config.yaml
init_std_qkv: 0.0294
init_std_o: 0.00562
dataset: "wikipedia_en"
Each number is 128 + 32 x the weight over its row's rms, rounded and kept within 0 to 255. Layers, rows and columns count from 0. The size above them is the row's rms in percent of the matrix's.

# layer 4 MLP down (transposed), 448x224, rms 0.0501, rows 145-155, columns 0-223
size [ 95 110 108 110  95 109  98  88 101  99  98]
[[160 153 154 144 125 146 138 162 156  64 149  87 148  82 183 113  94 111 161 132 101  76 214 151 124 127 147  97 155 128 155 154 124 187 131 179 164 102 159 167 156 139 190 118 152 162 119 147 117 143 183 182  95  58 162 111 152  92 166 112 133 152 101 115 159 172  37  86 181 133 109 174 166  94 100 126 176  90 143 120 129 125 135  78 149 109 126 121 172  94 107 115 184 188 173 159 100 134 114  83  88 114 116 129 127  99 130 130  75  85 144 179 107 131 129 175 149 144  99 155 132 150 144 184 126 126 135 187 123 138 103 165 161 100 104  99 154 140 152 127 124 128 101 133 146 148 110  81 115 123 104 119 129 145  81  87  79 132 128  78  99 115 122 125 139  94 115  86 157  65 108  61 152  53 104 166 105 121 131 168  58 122  64  96 168 158 126 115 138  87 152 145  88 157 106  90 124 168 159 177 105 168  89  85 140 139  79 118 113 120 123 107 124 142 104 118 129 126 129 108 118  75  43 119]
 [182 124  69 131 106  95  70 104 126 137 133 141 161 150  96 129 121 130  99 145 108 136 125 137 166 176  86 101 155 119 107  96 146 108 134 115 134 129 151 141 116 166 117 131  57 156 163 129  96  97 167 161 189 140 150  98 134 153 200 163 110 124 169 112 122 137 108 177 142 114 195  83 172 173 200 130 128 139 180 129 157 137 114 192 164 124 112  82 180 152 139 148 158 166 143 153 180 170 149 137 125 124 145 154 165 161 152  90 123  90 150  54 141 143 148 132 118  77 195 131 139 155 115  60  90  96 188  76 113 137 154 135 114 121  76 144 152 122  59 146 179 111 136 111 162 142  93 109 108 132 112  98 141 131 180 121 111 137 212 128  93  90 171 146 151 159 163 122 144 150  71 163 156 142 111  50 110 130 156 152 156 191 119 128 141 160 122 116 103 158  99 156 119 144 116 118 145 116 175 213 112 121  96 106 141 183 128  88  98  82 116 167 123 108 115  85 189 179 149 121 186 172 112 157]
 [ 97 112 184  96  80 221 169  59 189 188 109 160 133 181  94  76 145 111 153 109 162 101 103 185 126 130 161 141 125  62 143 145 133  59 107 139  78 119 131 155 107  74 142 117 148  98 136 115 121 116  99 111 136 126 158 193 107 117 126 151 114  71 176 118 166 179  92 182 121 142 129 197 132 109 137 142 128 109 160 160 150 177 156 155 150 152 143 136 188 170  87 133 165 118 125 104  78  96 170 121 115 138  92 141 103  82 127 123 101  90 147 146 164 170 135 151 113 172 117 158 180 132 108 100 155 207 190 101 210 110 142 115 104 153 163  93 163 157 117 108  89 108 113 201 120 109 127 105 176 140 129 124 137 145 113 164 154 134  73 134 146 126 129 131 141 184 106  85 142 100 157 133 132 109 116  82  97 195 142 152 131 114 105 141 143 115 113  59 164 124  90 146  85 154 149 137 104 102 150  96 166 157 140  77 107 100 148 115 165 120 146 137 120  88 139 182 186 128 113 133  95  86 144 177]
 [161 125 132 178 103  72 122 101 175 132 134 178 135 113  58 145 103 149 105 154 122 147 102 153  95 164 116  52  99 117  85 125 109  82  98 154 148  55 122 118 125 136 117  63  91 128 137 101 102 101 123  52  88 169 137  78 110 130 136 142  82 142 130 109 120 132 145  85 128 110 111 156  99 113 135 113 110 186 161 145 141 125 120 152 103 190 190 143 111 127 180 118 151 215 176 188 175 162 171  82 178  61  98 143 126 119 111 146 111 132 200  79 175 167 130 139  97 189 120 158 153  91 134 130 183 209 148 154 164 129 162 161 126 103 192 132 101  71  95 152 132 113 130 154 116  57 180 103 163 130 121 132 146 118 117  93 104 131 143 117 143 122 153 157  90 160 164 111 154 130 162 122 148 162 139 255 116 122 121 148 136 145 107 140 150 141 123 177 129 115 102 135 129 115 153 114 164 122  72 134 133 143 135 135  92  94 145 128 160 132 195 161 140 134 135 132 149 152 133 125 180 136 132 171]
 [ 94 183 191  96  98 127 201 117 107 125 119 107 121 154 126 121 159 138  62 150  88 121 117 105 145 113 109 150 181  83  77 144 148  51 139 113 100 179 154 144 125  88  87 177 133 145  68 123 125 160 108 129 172 138 110 137 206  72 151 122 117 111 147  61  83 137 146 127 115 122  94 162  84 109 114  75 177 161  74 198  99 163 137 138 159 162 123  48 109 142 142 108 136  87 137 124 157 147 153  87 105 128 101  96 164 169 111 115 118 166  90  70  87  99 154 110 109 127 144 131 115  70 130 106 108 146  31 128 168 120  53 113 160 129 148 139 122 122 113 135 146  86 127 114  79 137 159  95 180 198 154 149 108 130  84 155 116 169 143 158 141 109 172 116 120 201 101 148 125 149  81 101 136 137 168 128 185 121 108 107 144 188 129 112 133  87 148 163 119 145 167 115  97 147 106 112 118 144 113 131 119 124  89 118 134 111 132 123  91  86  87 135  67 122 114 116 161 127 137  80  96 132 220 135]
 [ 94 120 130 104  95 212  39 125  69 119  75 130 144 114 150 168  96  95  55 152 147 145 125 142 121 116 159 130 178 145 141 171 129 101 121 133 147 200 178 156 139 114 122 118 129 126 119  69 125 114 104 147 121  42 125 115 122 120 101 144 178 124  88 117 137 159  97 193 124  87 146 147  80 124 106 152  84  73 112 123  82 160 114 105 227 125 145 111 110 128 139  98 145 117 102 164 127 186 140 151 178 170 130 128  77  64  75 109 102  77 149 142  92 166  91 155  76 107  93 126  71 108 134 119 105 112  80  89 130 140 189 189  92  91 137  93 109 115 138 144 107 153 184 117 140 109 101 110 100 122  95  92 152  66 167 120 143 132 112 118 132  94 156 129 214 130  76 100 178 127 107 113 129 134 167 164 130 149  70  92 160 118 163 178 155  84 147 107 114 162 129 125 139 133 144 121 104 160 134 123 100  52  74 138 143 113 126 131  98 155 138 147 108 120  75  86 151 104 132 118 120 140 171 109]
 [179 133 193 125 121 111 189 162 137 119 149 114 135 136 152 139 116 120 102 122 126 158 109 180 106 141 165 164  80 154  85 117  65 111 155 148 111 136 121 143 143  72 148 135  79  94  97  90 114 169 129  79  64 117 104 106 118 116 118 102 152 145  80 141 114 172 130 115 138  97 131 168  71  81  99  97 134 132 143 146 131 119  98  80 120 111 106 104 119  93 158 120 137 116  93 122 114 139  62  92 205 141 130  90 104 123 103 133 101  93 198 167 135 140  86 148  59 182 118 119 155 136 173 130 198 161 121 133 121  86 139 114  95  85 131 143 114 152 191 143 150 108 162 103 182 151 181 124 124 189 125  99 146 126 138 170  78 113  91  69  70 195 157 161 165 115  85 148 147 124  52 109 116 125  96 131  96 120 131 156  97 106 142 120 157 115 110 131 121 145 101 114  61 117  97 128 138 140 160 119  85 168 100  93 127 119 121 251 133 196  92 140 106 160  87 183  81  96  77 159 111 138 151 154]
 [ 98 108 137 129 163 138 107 122 109 135 142 138  80 158 103 139 149 153 117 134 104 116 107  94 117 126 172 119 127 146  94 115 143 107 110 143 180 194 132 110  87 127  83 134 122 135 147 155  95  94 117 168 155 193 126 160 101 117  88 156 131 148 165  96 174 112 115 123 134 179 180 101 141 127 131  89 138  76 119 125  89  77 125 127 164 125 134 139 216 156 103 156 141 143 101 179 136 114  96 134 107 148  89 165 109 138  93 151 174 100 152 115 115 109  81  73 153 139 100 182 226 160 196 200  89  82 136 151 135 110 157 143 127 152 157  55 140 156 139  89 105 132 143  69 124  28 100 121 135 124  81 128 109  61 162 150 139  96 112 134 154  80 109 171 196 100 121 135 149 136 191  87 117 112 137 183 178  63 147 166 162  90 119 128 144  97  37 163 136 165 155 111 146 133 130  94 134 151 144  69 135  96 110  92 114  93 127  64 111 155  72 118  85 144 101 163 116 129 157 126 152 125 156 150]
 [118 161 182  71 116 100 137  68  76 147 166  70 127 157 175  83 136 115  76 117 169  22 177  60 125  96 102  75 166 144 124  99 109 136  95 137 135 115 135 111 171  44 103 166 145 110  74  63 107 142 139 186 144 128 140 117 129 150 112 129 152  96 136 140 166 135  78 120 172 125 101 174 103 103 110  96  67  98  89  62 158 122 145 111 114  70  97 105 180 106 151 130 130 136 134 152 191 133 103 104 107  89 105  69 119 137 110 163 170 127 152 123 139  71 166 164  94 139  99  94 107 163 117 120 150  96  97  85 144 108 132  56 150 170 123 143 105 114 127 153 107 100  75 164 151 115 151 163  96 154 136  95  98 131 157  92  98  53 139 150 120 175 124  93 150 144  77 149 149 158 156 102  95 197 176  95 141 110 107 114  85 108 119  99  96 108 127 149 116 170  71  98 109 115 121 121  76 165 151 124 167 115 129 176 136 132 134 157 113 104 138 137  73 121 147 108 165  88 141 113 170 109 123 124]
 [163 139 136 161 158 137 112 178 110 138 181 171 151  99 191 165 149 149 178 110 100  97 160 168 119 109 145 119 152 127 108 111 149 103 137 153  73  68 158 117  90  96 117 121  48 158 244 174 119  75 154 169 137 115  80 110  87 166 169 145  87 106  95 224 126 165 119 111  73 116 139  71  82 150 160 128 125 186 127 126 152 156 134 159 112 178 124 155  85 198 153 137 135 103  94 142 169 176 106  72 131 161  68 166 130 127  94 162 116  72 168 146 133 152 104 102 184 182 152 174 107 153  87 121  87 137 131 131 133 125  80 145 125  98  81 137 111 117 111 125 125 113 160 135 124 152 112 143 129 145 122 114 191 173 160  72 100 173 138 102 153 137 133 126  88  67 149 110  76  75 126  68 162 111 181 143  88  99 127 100  77 146 131 142 143 113 161 142  92 108 118 125 135 121 105 103 128 117 128 122 143 173 138 151 121  60 149 103 131 147 133 135 166 187 111 136  78 115 106 149 149 142 131 152]
 [132 174 117  26 108 114 111 159 138 109  85  52 128 106 138 130 143 118 120 146 156 116 134  70 109 173 102  78 168  73 135 119 173  87 104 137 168 125  75  71 150 185 143 153 151  97  92  85 138  80 132 177 107 148 164 158 119 112 138  66 111 131  56 150 121 133 148 127 134 136 136 129  86 163 152 122  89 146 158 135 160 151 155 114 145 132 137 115 104 155 113 114 137 134  66 101 110 119 121 143 153 127  96 132 177 147  68 100  87 135 125 100  72 112  86 142 119 154  87  87 121 156 196 117 145 134 142  84 141 146  39 113 136 150 175  81 158 128 127  58 166 111 138  75 122 203 155 139 143  89 152 156 138 135 123 180 131 164 169 120 171 113 141 126 140 111 186 156 148 105 146  90 120 181 107 105 120  92 124 109 100  98 165 117 132 131 115 130 208  72 140 105 152 140 108 189  80 148 115 146  93  96  71 167 143 144 135 158 155  97 114  94 182  93 117 108 182  46 153 112 140 152  87 117]]
# layer 4 MLP gate, 448x224, rms 0.0574, rows 146-155, columns 0-223
size [ 99 104  99  99 108 100  90  93  98  96]
[[115 145 138 159 107 103 116 138  97  71 172 182 124 131 152  94 163 125 109 134 118 148  99 111  98 201 145 125 122 183 145 135 115 102 129 153 125 167  79 160 110 131 134 139 215 133 115  98 121 153 147  73  89 111 114 157 105 115  81 150 108 119 103 136 153 143 147  89  99 127  48 167  91  74 191 102 100 166 138 110 157  84  83 122 163 118 133 137 101 102 144 114 146 131  95 179 105 122 147 150 111 126  79  87 116  94 115 156 130 160 128 164 186 122  89 186 139 124  43  88  91  94 160 148 165 108  92 144 122 149 137 150 173 133 164 153 110 114 170 133 128 115 168 138  96  67 112 111 156 119 136 137  97 182  73  93 126  99 113 116 166  98 132 106 127 145  10 136 177  64 148 148  67 112 174 171 112 138 137 130  71 109 165  93  97 117 153 121 170 132 194  65  95 137 115 133  71 153 119  69 200  96 110 151 122  83 145 177 135 132  93 156 143 109 141 142  71  84 116 123 121 136 149 110]
 [121 185  99 152 173 156 136 137 134  77 156 134 116  67 167 176 129 207 110 143 135 157 157  78 115  91 119 125 120 170 136  94 158 138 181 117  96 139  91 110 174 184 143 140 130 162 151 136  96  74 182 160  70 123 167 149  97 146 120 103 128 134 103 139 108  98 140 121 127 123  88 111 115 202 186 115  96  90 136 144  58  89 149 130 145  94 126  89 105 136 156 120 107 136 178 166 135 103  34  80 152 116 178 120 126  77 120 108 159  90 136  87 134 101 137 100 152 109 137 104 103 152 120 128 155  96 116 124 104 147 146 111 137  71 120 125 157 104 138  86 162 109 157 104 182 130 123 100 105  98 117  92  76 107 102 107  94  90 153  84 150 134 147 143  87 136 216 159 181 170 118 117 107 225 146 152 164  96 105 208  72  97 138 129 106 147 143 162 113  84 133 120 191 123 155 137 101 152 151 144 134 166 180 139 117 167 114 128 120 117 144 129 100 135 129 198 102 156 203 121  94 160 141  66]
 [101 140 143 149 124 104  89 136 156 106  94 167  63 120  73 173 160 193  76 144 146 155 108 193 113  77 130 115 133 120 124 122  93 124 143 161 105 118 112 172 106 110 130 186 145 108 157 124 104 155  68 119 143 147 142 117  92 130 110  88 142 135  60 138 142 140 113 156 113 113 145 127 109  34 212 182  63 165 172 151  76 145 145 167 176 120 171 148 118  97 120 115 154 203  97  85 150  95 152 174 144 113 107  86 141 132 122 164  88 185 162 139  97 177 118 116 139 141 144 121 111 104 109 184 145 151 158 128 130 114  60 161 170  75 119 107 132 102 129 101 134 114 136 183 145 104 122 113 122 134 151  79 112 111 127 100 145 123 213  92 110 111 123  92 137 124  85 128  98 135 152 189 152  90 158 197  94 106  37 112 149 113 140 129 115 145  93 153 124 163 140 141 145 160 187 152 102 196  82 126 167 113 116 117 164  97 113 164 123 105 131  64 177 117 114 150 153 111 134 113 204  96 104 126]
 [117 111 163 185 119 118 131  81 100 103  77 145 173 166 129 158 138 136 134 172 162  87 122 124 146  62 126 103 100 168 142 109  73 128 101  99 148 145  67 184 140 133 153 143 142 163  71 112 133 186  75 108 129  89  58 148 125 154 135  96 100 135 142 136 114 143 154 176 163 159 103 118 143 167 135 120  83 183 119  91  84 125 114 127  82 106 147 100 202 125 150 136  88 156 112 142 115 109 132 155 149 165  71  85 106 146 162 137 151 160 145 140 141 169 160  73 122  63 144  81  81  89  75 137 145  45 108 122 107 159 124 110  89 132  85  95 165 152 162 131 143 128  55  96 158 134 163 159 188  56 117 125 173 117 164 114 132 183 147  62 114 108 131 121  95 128 134  99 185  85 118  49 160 108 140 175 205 109 136 103 123 152 101 157 111 145 206 130 158 120 109 118 152 132 153 136 167 121 171 113 122  89 111  96 106 153 146 157 170 151 124 151 150 123  79 173 103 154 110 166 128 147 143  99]
 [172  89 135 130 109 138 131 121 134  94 181 143  86 132 122 165 170 122 141 108 107 124 120  63 152 169 135 111  69 107  65  72 119  74 237  98 151 132 148 184 122 167 161 129 136 158 105 136 119 116 105 152 158 170 130 129 120 138 148 136 125 126 123 137 108 149 162  91 139 200 118  95 161 154 141 146 105 161 117 121  97 127 149 125 113 146 124 109 119 157 100 139 114 127 117 112 144 115  72 178 189 118 148  82 144 128 150 101 125 129 152  82 131  77 173  58 179 128 140 121 130 157 148 155 100 153 101 170 172 164 191 139 143 124  81 128 184  86 126  97 167 170 119  83 154 123 103 152 192 111 123 122 101 128 186  81 124  75 113 157 219 138 165 167 136  58 123 115 113 124 163  88 161 154 126 107  99  77 127  95 131  59 115 124 138 184 134 130 141  92 140 117 251 105 193 153 123 120 117 115 163 127 157 114  98 133 118 138 118 144 154 110 158 104 163 110  64 161  70 161 162 110 167 116]
 [169 136 183 132 106 169 192 135 131 141 158 119 150 144 109 181 138  96 118 118 130 185 116 181  74  95 178 148  99 119 137 115 115  72  89 138 134 152  89 143 117 117 161  81 119  97  91 101 103 165 126 102  75 111  65  84  69 176 112  98 141 129 100 174 102 156 102 140  91 108 130 145 104  92  84 133 118 164 141 141 130 136  82 113 118 125 109 120 136  96 157 110 135 119  87 148 113 179  66  95 218 119 152  70  86 156  77 145 135 101 145 175 118 158 112 169  79 148 111 104 148 123 164 172 171 151 203 130 138 132 128 107 119  95 112 176  99 146 155 148  66 141 133  89  98 128 178 145  97 196 131  83 168 124  70 174  82 106 142  66 105 118 118 151 164 129  79 139 149 165  87 135  78 104  82 127 116 154 122 200  82 103 117  97 146  96 119 122  82 122 107 118  79 158 110 128 156 122 112 169  97 152  96 103 155  85 120 185 171 165  58 118  94 130 120 178 122 103  70 124 111 119 127 157]
 [113 148 149 128 128  82 146 140 132  32 107 109 137 153 137 134  72 124 138 150  92 150 114 162 176 143 108 171 121 121 143 173 153 176 175 147 140 125 113 188 167 135 148  94 116 188  54 125 127 124 107  56 129 150 102 148 161 152 162 107 177 133 110  86 111 120 124 172  62 134 147 149  91 179 107 152  99 111 178 131 155 144 124 129 102  98  81  93 117 133 174  82 111 165 114  93 144 100 180 117 128 114 129 109 126 142 212  92  75 149 183 161 128 223 206 153 141 143 105 128 148 117 132  86 161 153 135 184 189 117  78 189  96 134  49 142 193 122 132 133 198 115 102 180 108 114 101  87 108 106  67 100 147 149 157 133 121 176 120 124 135 139 146 112 135 123 179  82 156 149 127  98  78 128 119  53  97 127  93 112 106 158 137 123 146 122 191 107 117 122 137 157 109 114 121 168 153  89 152 125 153 174 128 110 168 161 119 193 112 121 154 152 120 104 122 139 158 155 141  97  98 128 139 157]
 [150 193 171  74 107  67 155 108 143 124 161 157 115  91 149 106 118 154  71 105 137 154 149 111 103 124  98 117 156 184  93  84  88 135 130  86 139 173 139 134 182  59 100 140 126 101 116  84 107 164  94 186 102 144 113 161  65  90 127 158 135 134 157 154 140 102 132  78 154 124  92  89 142 122 132 120 116 116 171 160 171 103 104 102 108  98 162 132 140 153 106 138 116 190 128 113 101 151 126 130 114  73 102  36 136 138 175 120 175 156 137  88 107 152 162 117 124 139  92 158  91 160 160 148 156 145 124 116 121 150 176 132 129 106 102 186  80 122 103  75 141 106  53 137 132  45 175 120 115 143 116 139 125 109 155  95 145 101 139  92 154 175 129 135 131 122 193 117 126 180 142  84   5 152 145 130 164 117 129  97 145 111  91 130 134 125 148 185 138  96 137 132  54 146 182  88 130 144 143 143 154 116 176 179 143 156 188 121  97 137 163 107  89  80 156 128 109 106 123 141 143 135  74  58]
 [120 182 176 158  81 166  96 151 120 115 189 188 164  85 151  89 155 130 191 121 188  95 167 177  61  63 129 110 145 139 119 135 148 103 147 117 154 113 107 113  80 109 131 104 117  95 197 188 181  79 176 174 175 138 121 120 143  63 113 136 109 128 117 170 109 123 129  81  95 123 164  37 150 126 158  91 118 153 130 147 105 140 106 128 111 129  71 160  96 160 170 152 179 153 137 122 193 114  94  75 118 232 102 124 106 106 108 122  88 124 137 137 128 153 133 123 160 181 126  95 106 131  42 129 104 140 107  84 115 138 120  99 147  96 119  81 103 128 136 109 128 149 179 129 135 162 111 176 141 120 117 119 197 145 156 113 145 164 162  68 131 181 113 139  91  86 154 101  83 101 147  96 147  99 180 156 129  79 102 106  76 131 129 119 117 122 125 162 117 111 136 126 108 122 136 113 150 145  97 151 119 159 188 123  87  93  84 149 116 185 113 125 148 174 128 141 100 134  85  72 136 101 163 128]
 [130 121 113 125 153 107 112 126  61  48 142 126 118 116 119 139 151 162 163 132 180 134 177  68 127  86 148 117 123 102 207 154 135  89 109 196 136 150 100 122 126 122 120 127 153 101  97 120 133  67 119 169 166 176 102 164  97 130 149  71 178 143  49 192 117 152 181 152 105 158 150  98  72 166 125 121  77 121 161 127 137  94 130 148 163 135 113 112  88 139  90 129 131 126  81  42 137  87 130 155 113 150  88 120 141 128  74 126 115 109 122 144  45 103  98 133 166 150  35 155  77 160 174 146 114 149 102  90 149 137  29 110 160 139 167  66 164 103 137 120 147  92 181 116 134 138  53  52 108 170 131 133 111 103 169 155 147 166 158 147 163 129 160  97 108 128 178 157 156 121 161 145 156 176 142 131 113 123  93  81 141  94 159 143  97  98 106 141 152 151 120  84 139 134 117 173 107  86 164 128 114 140 141 161 120 119 125 121 147 125  87 115 122 123 131 109 173  78 151 121 125 111  89  99]]
# layer 4 MLP up, 448x224, rms 0.0585, rows 146-155, columns 0-223
size [107 103 106  92 100 102  88  97 102  97]
[[125 142  92 120 107 144 107 164  79  87 132 117 138 125 144 137 122  52 169  97 105 102 106 147 227 191 151 162 119 136 141 118 131 119 149 121 139 104  83 204 160  86 177 164  80 103 107 148  73 131 166 136 180  92 100  74 113 136 119 194 147  72 125 124 174 107 130 150 134 122 125 137 137 147 147 103 142 129 181 149 130  59 132 169 156 170 127  96 113 131 116 137 118 136 169 177 140 135  92 101 169  82 120 185 142 129  81  64 118  85  96  70 175 128 145 190 152 117 142 113 208 122 107 112 157 146  98 117 117 155 186 148 164 176  71 147 107  99 132 155 148 138 181 142 112 131 128 147 133 107 128 122 146 118 139 140  69 146 118 135  81 108 113 109 110 159 121 152 155 100 142 106 114 156  79  72 120  99 152 122 134 153 202 186  93 133 143 105 188  93 129 109 120 159 126 166  88 127 201 161 176 115  86 124 136 105 160 145 151 142 123 190 126  88 125 120 152 144 118 171 202 186 140 181]
 [133 116  98 144 154 176 137 164 146  77 158 113  82 153 183 190 144 106 104 150 156 129 102 106  99 124 140 145 133 166 140 147 118 143 177  76 166 203 193 139 154 163 162 102 102  93 147 112  85 164 110 101 147 161  83 118 136 140  80 160  70 117 143 104 156 115 154  95 101  95 147  85 136 171  79 159 127 111 120 139 108  61 132 131 161  86 118 108 101  92 119 166  83 112  75 169 124  79  80 124  60 130 107 105 187  79 135 149 102 123 101  88 158 128 141 124 110 105 126 197  93 204 128 129 193  88 108 176 110 163  79 111 160 108 107  97 115 188 192 111  99 102 175 163 147 158 141 116 152 219 139 117 108  90 140  88 169  95 131  67 129 142 112 127 177 132  95 129 114 134 123 196 163 128 123 132 137  97  99  90  96 105 157 112 132 154 128 179 142 176 131 158 112  55 126 134  84 142 179  80  97 178  92  97 108 132 118 144 154 102 108 126 130  84 159 115 178 108 147 121 117 136 110 134]
 [159 113 168 148  89 142  74  73  90 127 135 147 184 178 129 125 161 135 129 159 107 129 146  80 136 162 138 115  69 134  85  95 173  79  93 137 111 144  77  90  90 180 129  44 168 136  64  68 111 106 205  91 144 130 156  92  94  99 194 163 115 108 170 113  86 155 150 102 125 145  85 171 160 125  73  57 165 113 127 132 102 112 121 124  73 166 178  91 108 156 175 140 129 153 196 209 145 131 142  65 189  98  93  73 132 106 120 124 187 124 103 119 151 121 129 131 101 173 108 113 140 144 174 102 123 141  97 155 145 118 137  78 138 142 194 118 108  46  95 119 133 130  99  99 111  85 107 102 136  78 146 131 142 136 149 133 108 145 142 155 139 119 131 175  70 145 151 109 144 156 159  93 148 143 152 164 145  98 146 125  88 161  54 157  80 149 127 152 112  96  52 149 145 129 130  95 127  96 149 144 154 110 121 154  96 143 175 158 108 129 154 138  71 133 125 151 149  97 125 143 146 131 146 133]
 [187  81  96 182 139 139  30 163 183 134 145  99 138 135 135 158  95 108 189 123 158 157 131 125 102 107 158 114  90 148 167 152 133 173 161  97 150  82  89 139 130 145 198 112 155 112 137 162 168 100 122 117 100 188  65 112 121 170 116 130 140 123 116 106 136 128 148 146 171 116 100 131 156 168 184  84  81 136 177 123  97 120 149 130  96 118  89 153 186  89 130 143 129 150 112 120 122 127 110 141 144 134 180 122 115 121 145 140  82 100 150 220 181 142  80 122 167  81  76 137 121  91 132 109 113  81 134  76  79 143 205 184  97 120 130 191 138 138 190 173  94 192 157 113 208 134 130 119  91  99 114 111 150 133 124 123 135 117 114 124 157 106 100 122 127  83 101 145 145  85 169 143 126 115 119  81  74 181 127 145 104 113 174 108 118 110 109 113 158 120 115 122 149 183 115 158 117 142  92  98 118 101 196  95 161 122 103 119 130  88 208 135 180 104 107 119  81  94 126 160 160 138  62 124]
 [103 150 101  99 139  87 123 202 143  75 117  97 157 145 151 116  93 145 122 139 120 111 110 115 180 145 151 159  66 185 145  93 125 112 134 144 137  90  74 166 134 134 113 145 145 151 131 195 106 107 125  57 103 174  86  98 102 126 138 144 117 107  84 154 128 127 117  95 132 167 107 182 116 176 131 113 143 157 209 127 142 103 105 121  70  78 111 113  90 111 149 146 168 118 102 151  91 111 105 113 136 115 177 111 160 172 207 154 203 172  82  85 141 140 168 128 193  87 129 199 145  91 124 134 161  99 110 125 144 170 114  75 107 109  90 189 177 179 139 123 176 119  17 120  54 142 167 172 191 143 175  85 114 156  95 176 100  85 156 134 125 143 101 145 123 147 156 140 118 143 136 124 125 103 125 137  99 124 126 128  83 150 108 111 101 160 161 175 101 143 114  59 105 105 119 150 155 101 141 121 140 151  91 143 131  99 164 108 111  72 128 106 167 150 136 149 124 126 121 170 130 147 111 198]
 [168 123 114 185 126 167 116  66 131 140 123 157 105  74 145  62 115 113 113 116 112  89 121 101  64 108 120  92 110 123 112  89 134  87 116 144 101  81 167  91  89 164 136  96 173  91  98 137 112 116 119 188 141 179 107 158  89  96 133 154 135 111 153 155 179  81 129 123 108 150 102 120  73  87 159 136 124 131 127  90  72 160 171 161 157 134 155 110  71 130  99 198 138 146 161 102 109 160 131 118 109 118  69 114 144 122 143 108 120 215 110  62  61 148 108 134 140 129 127 106 122 111 109  76 114 108  75 203 152 107  84 151 170 128 149  83 156 131  83  73 140 112 110 113 151 153 146  67 186 167 126  83 143 163 167 112 144  59 142 174 152  87 108 126 138 133 164 107 179 122 162 147  83 183 152 121 106 146  85 109  98 127  75  98 107 133  77 135 123 102 193 142 172 113 168 138 102  95 196 117 185  82 117 146 105 112 126 142 127 108 133 117 177  96 132  64 127  93 173 134 161 138 147 141]
 [121 140 140 143 165 104 147  88 134 170 139  96 151 139 170 170 150 107 143 116 131 158 122 178 129  80 114 128 124 161 161 154 132 123 128  98 102  75  88 115 178 129 123 132 145 101 187 132 145 158 134  95 113  73 133 117 133 111 147 146  99 136 107 167 156 166 161 131  97 118  86 161  92 141 155 132 130 182  90 139 125 141 145 130 131 170 129 100 106 117 116 134 115 110 153  85 109 112 175 122 162 133 244 108 164  93 159 109 130 106  89 119 154  95 183 172 125 135 179  90 109  78  71  86 199 166 173 117 125 104 118 104 139 103 159 220 100 117 138 111 192  98 126 153 167 208 188 127 156 113 177 167 140 159 143 139 144 145  91 106  98 147 175  52  83 209 126  95  91 134 100 111 164 119 116 126 118 158 145 136 146 160 142 143  87 202 198  85 106 101 135 111 106 156 102 165 130  93 173 126  95 158 145 127 123 169 176 136 126 136 165 120 169 184 190  80 111 131  90 103 105 146  69 106]
 [ 83 113 117  82 141 104  91 113  99 165 102 135 104 122 115  90  99 130 150 126 123  41 188  96 113 113 124 105 126 122 144 115 130 123 113 193 103  54 182  89 144 153  92 144 150 103  90 154 157  81 128 101 135 158 114 129 148 138 118 116 146  88 162 128 170 134  88 163 176 133  91 136 145 102 148 100 129 133  73  55 126  79 186 106 152  73  94  86 134 115 153 162 166 117 127 175 170 174 102 149 127 139 157 161 133 113  98 153 102 130 108 122 126  55  46 164 105 129 179 101 149 147 184 109 136 109 118 120 148 116 113  69 170 168 120 113 127  90 181 139 119  72  93 157 160 193 130  99 105 143  76 126 142 159 136  97  91 107 160 175 124 116 140 120  81 135  30 106 147 110 135 163 107 165 148 149 132  99  64 143 118 111 175 157  93 178 108 119  43 132 101 153 128 155 111 125 104 137 119  79 184 127 111 172 110  81  92 153 112  87  78 112 125 147 166 106 128  84 131 115 134 119 211 115]
 [142  94 102 144  53  64  81  66 129 183 124 113 157  95 134 129 119 146 133  85 132 127 122  92 152 117 176 132  92 112 119 157 169  99 166 178 144 127 172 119 150 144 119 152 126 168 154 127 120 145  51 125 106 181 157 125 127 152 149 159 221 103 116  71 119 115 151 122 109 137  92 144  93  87 101 109 125 130  87  78 172  59 134 123 158  89 133 180 127 128 139 135 137 106 121  94  81 123 134 111 149  83 220  86 111 141  70 160 133 162 113 118 117 125 150 141 141 124 156 123 133 149 121  99 156 109 177  62  42  86 152  97 152 112 161 135 166 166 113 112  23  49  92 170  97 159 165 140 148 133  97 118 144  93  99 101 123 113 117 182 125 134  92 154 145 126 122  95 149 101 143 125  77 128 133  93 124 175 139 184 129 132 102 145 160 109 155 162  98 178 147 122 146 122 158  90 146 108 133  88 152 107 116 151  97 110 170 148 117 110 124 125 112 165 215 145 160 102 167 161 105 202 173 133]
 [126  44 168 136  26 111 178 101 186 126 113 167 123 119  92 133  74 149 130  88 130 167  78 158 101 159 169  81 123 120 163  92 137 143 162 156 115  83 187 163 133 140  86 121  82 137  85  86 136 153  89 133 132 119 141 140 125 141 110  72 160 134 173 106  75 127 148 106  94 103  84 112 132 109 156 120 162 147  89 132 137 103  65 148 131 135 125 140 145  97 163 133  94 171 126  61 161 111 163 124 133 107 171  65  88  96 136 123 121 147 167 114 129 138 136  93 133 117 106 138  82 151 151 159 109  99 189 131 119 141 122  97  93 143 143 143  81 107 157 124  80  90 114 128 131 122  77 117 107 137 122 100  95 116 105 109 147  94 120 126 102 171  81 147 128 181  99 158 168 122 152 133 122 103 122 125 107 154 104  76 112  84  74 135 124 197  94  89 102 170 197 134 106  73 150 148 113 201  79 125 148 140 217 167 186 153  61  62  92 147 109 145 121 101 130 149 113 105  70 186 118 107 131  96]]